Each number is 128 + 24 x the weight over its row's rms, rounded and kept within 0 to 255. Layers, rows and columns count from 0. The size above them is the row's rms in percent of the matrix's.

# layer 2 MLP down (transposed), 320x128, rms 0.293, rows 206-214, columns 0-127
size [ 93  86  97 105  98 118  83 102  98]
[[ 93 125 150  82 162 100 182 103 146 110 122 118 126 154 123 145 107 131 123 140 140 158 167 107 134 138 143 102 111 143 126 151 158 168 147 155  87  97 171 155 123  95 178 156 123 184 178 122 129 134 113 125 177  72 146 115 105 126 120 149 133  90 123 130  97 118 129 159 134  79  95 156  97 126 100 157 122 124 123 142 159 132 133 134 150 107 123 135 138 117 100 130 134 139 107 149 106 100 162 137 105 128 114 149 130 143 106 167 132 157 148 118 143 112  97 151 105 106  98 107 140 162 105 148 146 155 156 146]
 [ 98 106 103 127 150 136 142 128 142  77 134 107  99 111 147 137 153 119 143 138  87  94  90 114 123 108 154  81 137 114 119 139 140 153 130 101 139  96  98 124 136 182 138 106 163 162 139 153 115 102 106 117  86  80 157 137 142  69 162 133 149 127 106 123 156 120 108 102 112 161 128 173  91 136 136 113 157 145 114 134  92 150 151 120 117 168 135 125  97 123 136 110 124 170  98 138 171 135 112  89 117 110 132 105 157 119 120  85 121 127  79 125 116 118 128 170 128  93 155 104  86 147 131 123 114 114 105 114]
 [108 108 164 133 179 133 121 112 128 140 170 170 138 150 131 163 100 170  98 155 161 123  95 127 103 123  94 108 122 117 162 110  85  92  87 133 151 163 126  92 123 136 167 124 131 157 164 116 180 165 126 145  77 162 117 143  73 137 126 168 154 144 153 148 120 108 118 122 100 136 154 147  78 134 138 124 123 162 119 110 105 150 122 130 158 105 153  95 128 139 136 112 132 147 157 165 156 155 137 121 143 144 120 111 141 163 134 138 134 122 145 131 181 153 113 121 104 103 139 132 128 156 101 144 128 160 134 131]
 [131 119  91 115 117 157 152 118 168  72 118 126 114  87 104 110 107 146 105  76 153 133 136 146 134 174 114 124 115 132 139 117  75 147 147 134 125 119 159 125 209 143 150 169 121 142 133 136 143 191 133 115 142 152 127  71 147 111 179 152 126 140  99 123 160 100 115 114 120 137 141 194 125 170 112 158 140 136 114 140 122 131 110 100 126 110 107  99 134 139 126 161 108 116 138  86 141 123 131 100 138 127 132 113 153 136 133 118  95 121 114 161 134 108 122 149 105 125 131 111 149 116 116 141 134  91 151  84]
 [ 53 128 118 118  95 149 139 130 123  95 135 117 117 149 152  86 120 126 128  99  91 132 165 134  88 144 107 116 117 139 124 118 133 122 140 176 135 134 117  82  99 124 115 101 146 156  99 102 108 127 100 127 128  85 103 129 161  91 103 113 123 143 125 119  89 176 130 191 119 124 103 151 141 138  97 142 161 157 164 132 128 153 101 102 166 127 149 110 156 118 151 115 143 139 152 142 127 145  56 143 135 180 133 129 109 122 137  98 110  78 127 123  90 125 117 114 148 150 125 109 152 104 150 124 110 110 124 138]
 [110 138 158 108 105  63 100 167  97 140 124 119 172 111 131 125 127 118 196 183 129 162 141 138 161 144 121 101 186 145 123 130 127 127 145 118 128  96 159 112 109 100 139 114 148 105 130 121 182 134 130 134 113 162 123 143 135 110 167  93 118 123 150 105 111 121 157 138 128 109  97 128 126 183 158  87 129 120 155 156 121 115 144 108 127 147 140 140 103 144 133 136 128 101 154 122 106  76 110 125 158 142 150 131 160 182 144 134 129  89 165 136 132 128 120 125 117 149 102 141 139 133 125  93 112  85 144 164]
 [100 199 163 139 147 120 126 120 121 146 167 108 122 174 109 158 123 118 103 118  92 129 126  99 111 141 144 120 148 151 140 121 169 176 116 155 116 167 129  84 136 120 164 124 160 160 134  98 137 115 132 150 134 157  71  99  90 173 100 136 152 102 136 155  98 105  92 119 118  81 123 135 116  83 158 149 124 167 134  94  93 110 120 153 113 131 107 132 126 134 134  93 139 128 132 124 145 149 124 151 164 144 149 107 162 123 145 134 120 109 113 163 155 126  97 112 107 117 128 127 122  78  88 135 147 127 143 121]
 [147 112 102 130 130 120 151 103 133  92 105 107 118 143 123 103 120 122 146  80  85 116 124 108  93 103  98 166 131 104 142 129  94 128 161 177 103 136 128 128 122 162 123 128 116 127  84 127 139 161 126 150 160 111 157 147 136 164 115 124 139 173 134 108 104 124 141 142  98 163 108 140 137  92 130 142 130 128 137 125  73 103 145 108 115  88 133 114 114 148  55 128 154 104 171 136 129 193  81 161 138 152 110  96 137 112 136 141 121 107  74 143 126  90 156 125 124 144  94 174 135 128 112 118 140 131 128 112]
 [ 93 138 136 109 133 130 134 115 133 135 158 121  90 134 111 101 138 100  83 122 148  92  89 117 100 128 125 114 119 153 130  96 138 147 159 107 114 158 141  98 116 101 151 129 127  96 185 118 164  88 144  98 183 117 162  97 108 136 145 110 134 151 110 157 134 132 130 167 147 151  89 100 149 107 154 155  86 117 181 125 118 127 123 141 147 105  97 139 126 130 166 137 131 111 151 167 111 125 160 169 139 129 126 137 129 124 116 106 109 113 120 185 109  94 114 144 151 128 183 184 153 102 129 112 127 112 107 102]]
# layer 2 MLP gate, 320x128, rms 0.315, rows 207-214, columns 0-127
size [ 95  96 108  97 101  97  96  97]
[[148 107 135 123 144 101 101 124 135 142 179 103 129 123 158 153 119 145 138 138 116 114  97 146  87 120 174 103 183 136 111 153 139 132 148 111 147  80 125 172 107 125 151 134 164 120 144 193 169 114 105 102  96  97 135 115 144  91 142 147 114 116 123 159 145 158 101 101 127 118 152 111 130 121 163  91 123 108 141 118  91 153 168 140 148 102 143 136 115 139 107 146 155 150 133 179 124 121 114 127  97 127 105 161 146  90 175 129 112 119 129 130  86 120 154 148 110 105 134 103 114 191 151 128 118 121 124 153]
 [127 156 105 110 126 153 127 134 145  93 113 113 113 110 124 113 116 116 127 103 103 153 144 119 106 105 155 151 136 138 101 126 127 150  74 105 136 115 143 166 115 104 123 109 146 111 103 113 162 116 113 116 138 126 113 108 132  94 122 139 121 135 152 162 134 121 135 178 121 137 140  59 158 140 104  86 126 146 160 129 177 156 136  89 117  90 109  64 157 122 141 117 110 151 135 112 137 114 101 193 170 132 117 159  77 114 113 136  98 104 169 116 145 164  93 113 102 171  85 120 137 132 111 145 136 137 131 105]
 [116 113 111 104 112 155 131 112 175 107 136 133 145  91 125 119 117 136  75  82 206 141 133 137 143 164 107 120 109 136 142 127 108 138 125 143 131  93 167 117 186 118 156 161 128 158 117 134 146 160 129 141 117 156 123  72 141 141 155 121 128 154 129 122 150  71 150 100 122 138 134 197 120 140 140 156 123 141 133 131 136 123  97 106 120  82  95  93 109 130 141 176 146 106 110  76 146 118 151 107 118 116 133 149 151 114 116 101 114 122 129 155 112 110 123 142 119 136 122 111 168 100 129 134 115 111 134  76]
 [166 109 101 135 105 114 137 124  98 155 103 103 153 154  90 173 113 122 104 128 185 143 111 126 179 133 165 145 150  99 138 130  91  93  94 131 133 123 176 115 141 124  98 125 144 137 134 142 151 114 138 132 151 159 181  90 133 135 117 129 111 132 106 150 145 143 130  82 175 106 115  92 108 151 166 134 125  98 155 103 147 104 154 112 130 122 124 126 143 168 133 128 112 135 153 113 180 114 119  92 142 135 140 143 102 126 111  93 146 150 133  97 146 131 135 151 150 156 151 133 117 132 161  87 120 119  65  94]
 [119 139 128 155  90 126  85 129 144 109 116 106 131 155 171 134 129  94 148 120 145 143 168 166 127 119 161 169 109  96 151 166 127 145 140  56 110 106 120 138 133 117  69 111 132 116 134  83 141  94 137 105 121 119 132 155 118  99 136 110 120 131  91 120 163 155 132 167 114  87 123 151 132 157 179 151 142 122 100 105 122 141 107 149 122 134 142 120 142 166 131 144 174 124 162 102 127 104 106 118  99 101 138 136 131  93 132 142 109 125 115 122 153 129 101 102 139 143 105 136  79 140 127  63 152  96 153 126]
 [108 170 153 122 122 143  97 114 136 126 169 116 107 171 102 184 159 123 118 114 101 118 142 104 119 152 152 124 118 158 127 134 162 189 139 160 142 156 136  63 156 102 129 104 161 160 105 123 111  65 144 176 141 153  87 119 106 154  98  89 132 112 105 141 139  92  86 107 106 111 133 155 116  88 156 152 129 158 144  96  87 115 120 168 125 129 103 116 120 125 121 131 162 121 128 146 151 158 147 151 120 139 124 116 140 128 129 149  98 118 141 122 158 142 121 110 108  88 138 117 123 111 118 142 150 118 103 134]
 [133 134 115 172 140 104 106 108 138 127  97  95 117  84 100 104  96 134 141 162 158 156 149 156 126 134 137 119 114 130 161 135 122 105 153 106 159 120 182 143 158 123 114 111 148 139 114 165 150 137 150 131 120 145 184 137 154 126 103 121 154 168 168  94 131 125 106 155 135 148 138 141 109 135 128 165 116 134 152 137 164 126 152  81 164 103 152 104 117 161 127 125  94 152 100 164 108 161 126 121  99 111 112 109 117 159 143 137 158 150  85 136 130 116 165 141 134 150 149 161 170 123 158 181 136  93 171 124]
 [135 125 126 123 142 150 141 129 140 112 111 162 136 160 131 125 101 160 178 125 132 161 133 120 122 156 126 123 143 122  84 188 133 110 133 145 157 161 131  70 114 116 125 122 123 135  55 143 149 126  99 168  64 135 111  98 111 151 109 142 151  93 135 107  94  93 119 111 126 103 144 154  97 136 112 130 130 147  97 103 145 132 143 132 117 103 134 134 142 118 120 165 138 138 103 132 154  87 145  96 107 137 114 170 148 136 133 105 119 141 144  74 166 119 133 111  73 142 108  93  96 179 149 149 138 142 114 137]]
# layer 2 MLP up, 320x128, rms 0.322, rows 207-214, columns 0-127
size [ 87  94 108  92 113  90  95  92]
[[107 123 147 132 135 169 127 130 131 103  67 128 109 134 123 104 107 132 134 133 161 124 131 123 166 137  87 159  74 105 152 112 106 125 109 125 117 171 106 117 163 125 111 133 107 143 112  87  92 129 150 135 169 158 131 134 106 169 111 126 144 129 140  84 112 119 144 133 138 112 105 155 126 137  93 173 146 151 124 152 186 108  87 130 110 144 134 141 158 115 142 139  90 109 131  78 137 129 170 124 161 120 143 117 112 184 104 133 139 133 138 139 181 132 102 118 152 149 125 183 139  76 111 136 156 138 111 123]
 [147 152 121 133 128 135 153 159 126  98 123 100 151 153  71 142 153 120 167 111 125 126 130 102 123 113 142 159 166 127 115 135 146 168  92 103 125 158 136 172 114 113 137 119 131 149  97 111 126 129 157 158 155  51 133 103 184 142 135 127 126 154 103 157 154 122 135 138 152 117 134  98 141 119  94  77 138 163 171 137 136 100 146 110  88 106  88  67 179 145 100 109 106 157 113 105 144 103 110 144 115 148 116 146 111 129 149 112 106 118 147 103 107 120 121 119 134 135 120 161 137 137 113 175 141 147 135 125]
 [149 135 152 150 133  87 122 133  75 142 123 128 143 152 117 120 126 101 141 166  83 137 134 102 119 115 150 135 149 130 115 137 154 111 104 143 143 130 105 138  55 143 103  85 163 105 127 141 103 105 137 128 111  80 132 160 155 143  99 132 121  98 126 154 114 145 102 172 135 103 121  74 164 111 144 118 133 108 128 110 102 146 125 148 123 183 189 124 151 133 148  92 140 142 100 166 132 117 113 144 105 155 122  97 129 133 116 139 173 130 137  90 161 136 160 115 140 122 138 139  73 151 118 110 147 148 104 168]
 [185 124 170 141 131 141 115  87 119 129 112 101 124 150  88 163 110 129 146 161 157 143 151 117 145  95 166 122 150 107 102 108  99 174 127 107 144 160 191 126 117 135 104 162 164 126 124 137 147 124 147  98 114 151 144 108 125 164 106 137 114 107 100 137 133 160 115 113 144 127  97 106 133 146 140 141 121  87 148  63 133  91 169 112 132 112 147 128 160 162 123 149 145 127 159 140 196 105 146 123 117 135 124 126 121 121 112  98 106 120 116 118 145 134 124 138 119 119 152 106 100 130 128  89 116 105  66  98]
 [139 127 140  95 163 148 168 116 136 124 126 148 103  93 133 160 117 165 110 125 124 149 116  92 164 125 138  97 131 151 132  86 102 103 103 183 128 175 127 131 108 104 166 144 139 151 127 164 106 169 150 128  94 166 117  88 128 164 133 172 142 124 135 150  81 112 115 133 132 160 145 112 148 106  84 113 101 152 130 143 135 111 167 113 145  86 126 135 128 103 130 102  73 147  94 135 128 140 149 131 165 123 112 118 112 169 145 103 124 154 147 141 136 104 159 122  97 114 157 111 159 115 129 174  93 120 104 141]
 [131  78  98 146 128 114 161 141 118 115  97 140 146  91 143  71  95 132 135 143 163 150 112 150 143 126 103 140 132 109 110 134  98  76 121 100 134 103 152 184  93 154 110 151 106 105 146 147 149 183 124  92 111 101 175 139 170 102 155 163 116 128 141 113 115 156 159 160 144 134 130 101 120 170  87 115 125  96 114 167 166 153 134  88 136 127 132 137 145 123 131 139  96 130 135 104 111  94 109  97 136 114 132 144 126 134 119 120 165 130 102 125  78 116 147 158 129 163 126 136 116 148 141 113  94 132 155 117]
 [131 125 134 115  88 110 130 140 104 124 127 143 122 127  99 170 159 131 122  88 110  76 105 140 177 118 115 131 161 155 100 138 125 157 129 168  84 135  90  85 110 146  96 116 110 138 205 108 112  93 119 141 115 143 115 134 128 128 122 116 110 115 121 154 127 100 118  97  96 110 133 109 145 148 105 111 124 162 144 132 107 121 107 160 130 161 109 154 150 108 137 136 137  83 153  76 134 124 164 149 109 136 120 119 107 112 114 145 105 127 147 101 142 116 116  96 110  92 135 134 113 134  99  65 108 156  71 167]
 [146  94 103  99 145 132 120 121 127 105 117 157 105 185  92 183 100 131 145 159 144 112 130 116 101 182 116 138 121 129 135 171 174 111 103 160 145 121 134  97 108 139  96  97 138 141  95 139  99 162  87 138  90 117 120 118 149 129 115 126 149 123 152 123 128 115 101 102 110 133 144 132 111 124 111 164 118 120  84 152 115 110 140 158 128 137 128 105 140 134 102 172 152 121 105  79 152  59 121 108 132 106 114 139 129 150 128 116 130 121 137  89 133 143 109  68 101 137  88 112 141 102 102 102 107 127 108 167]]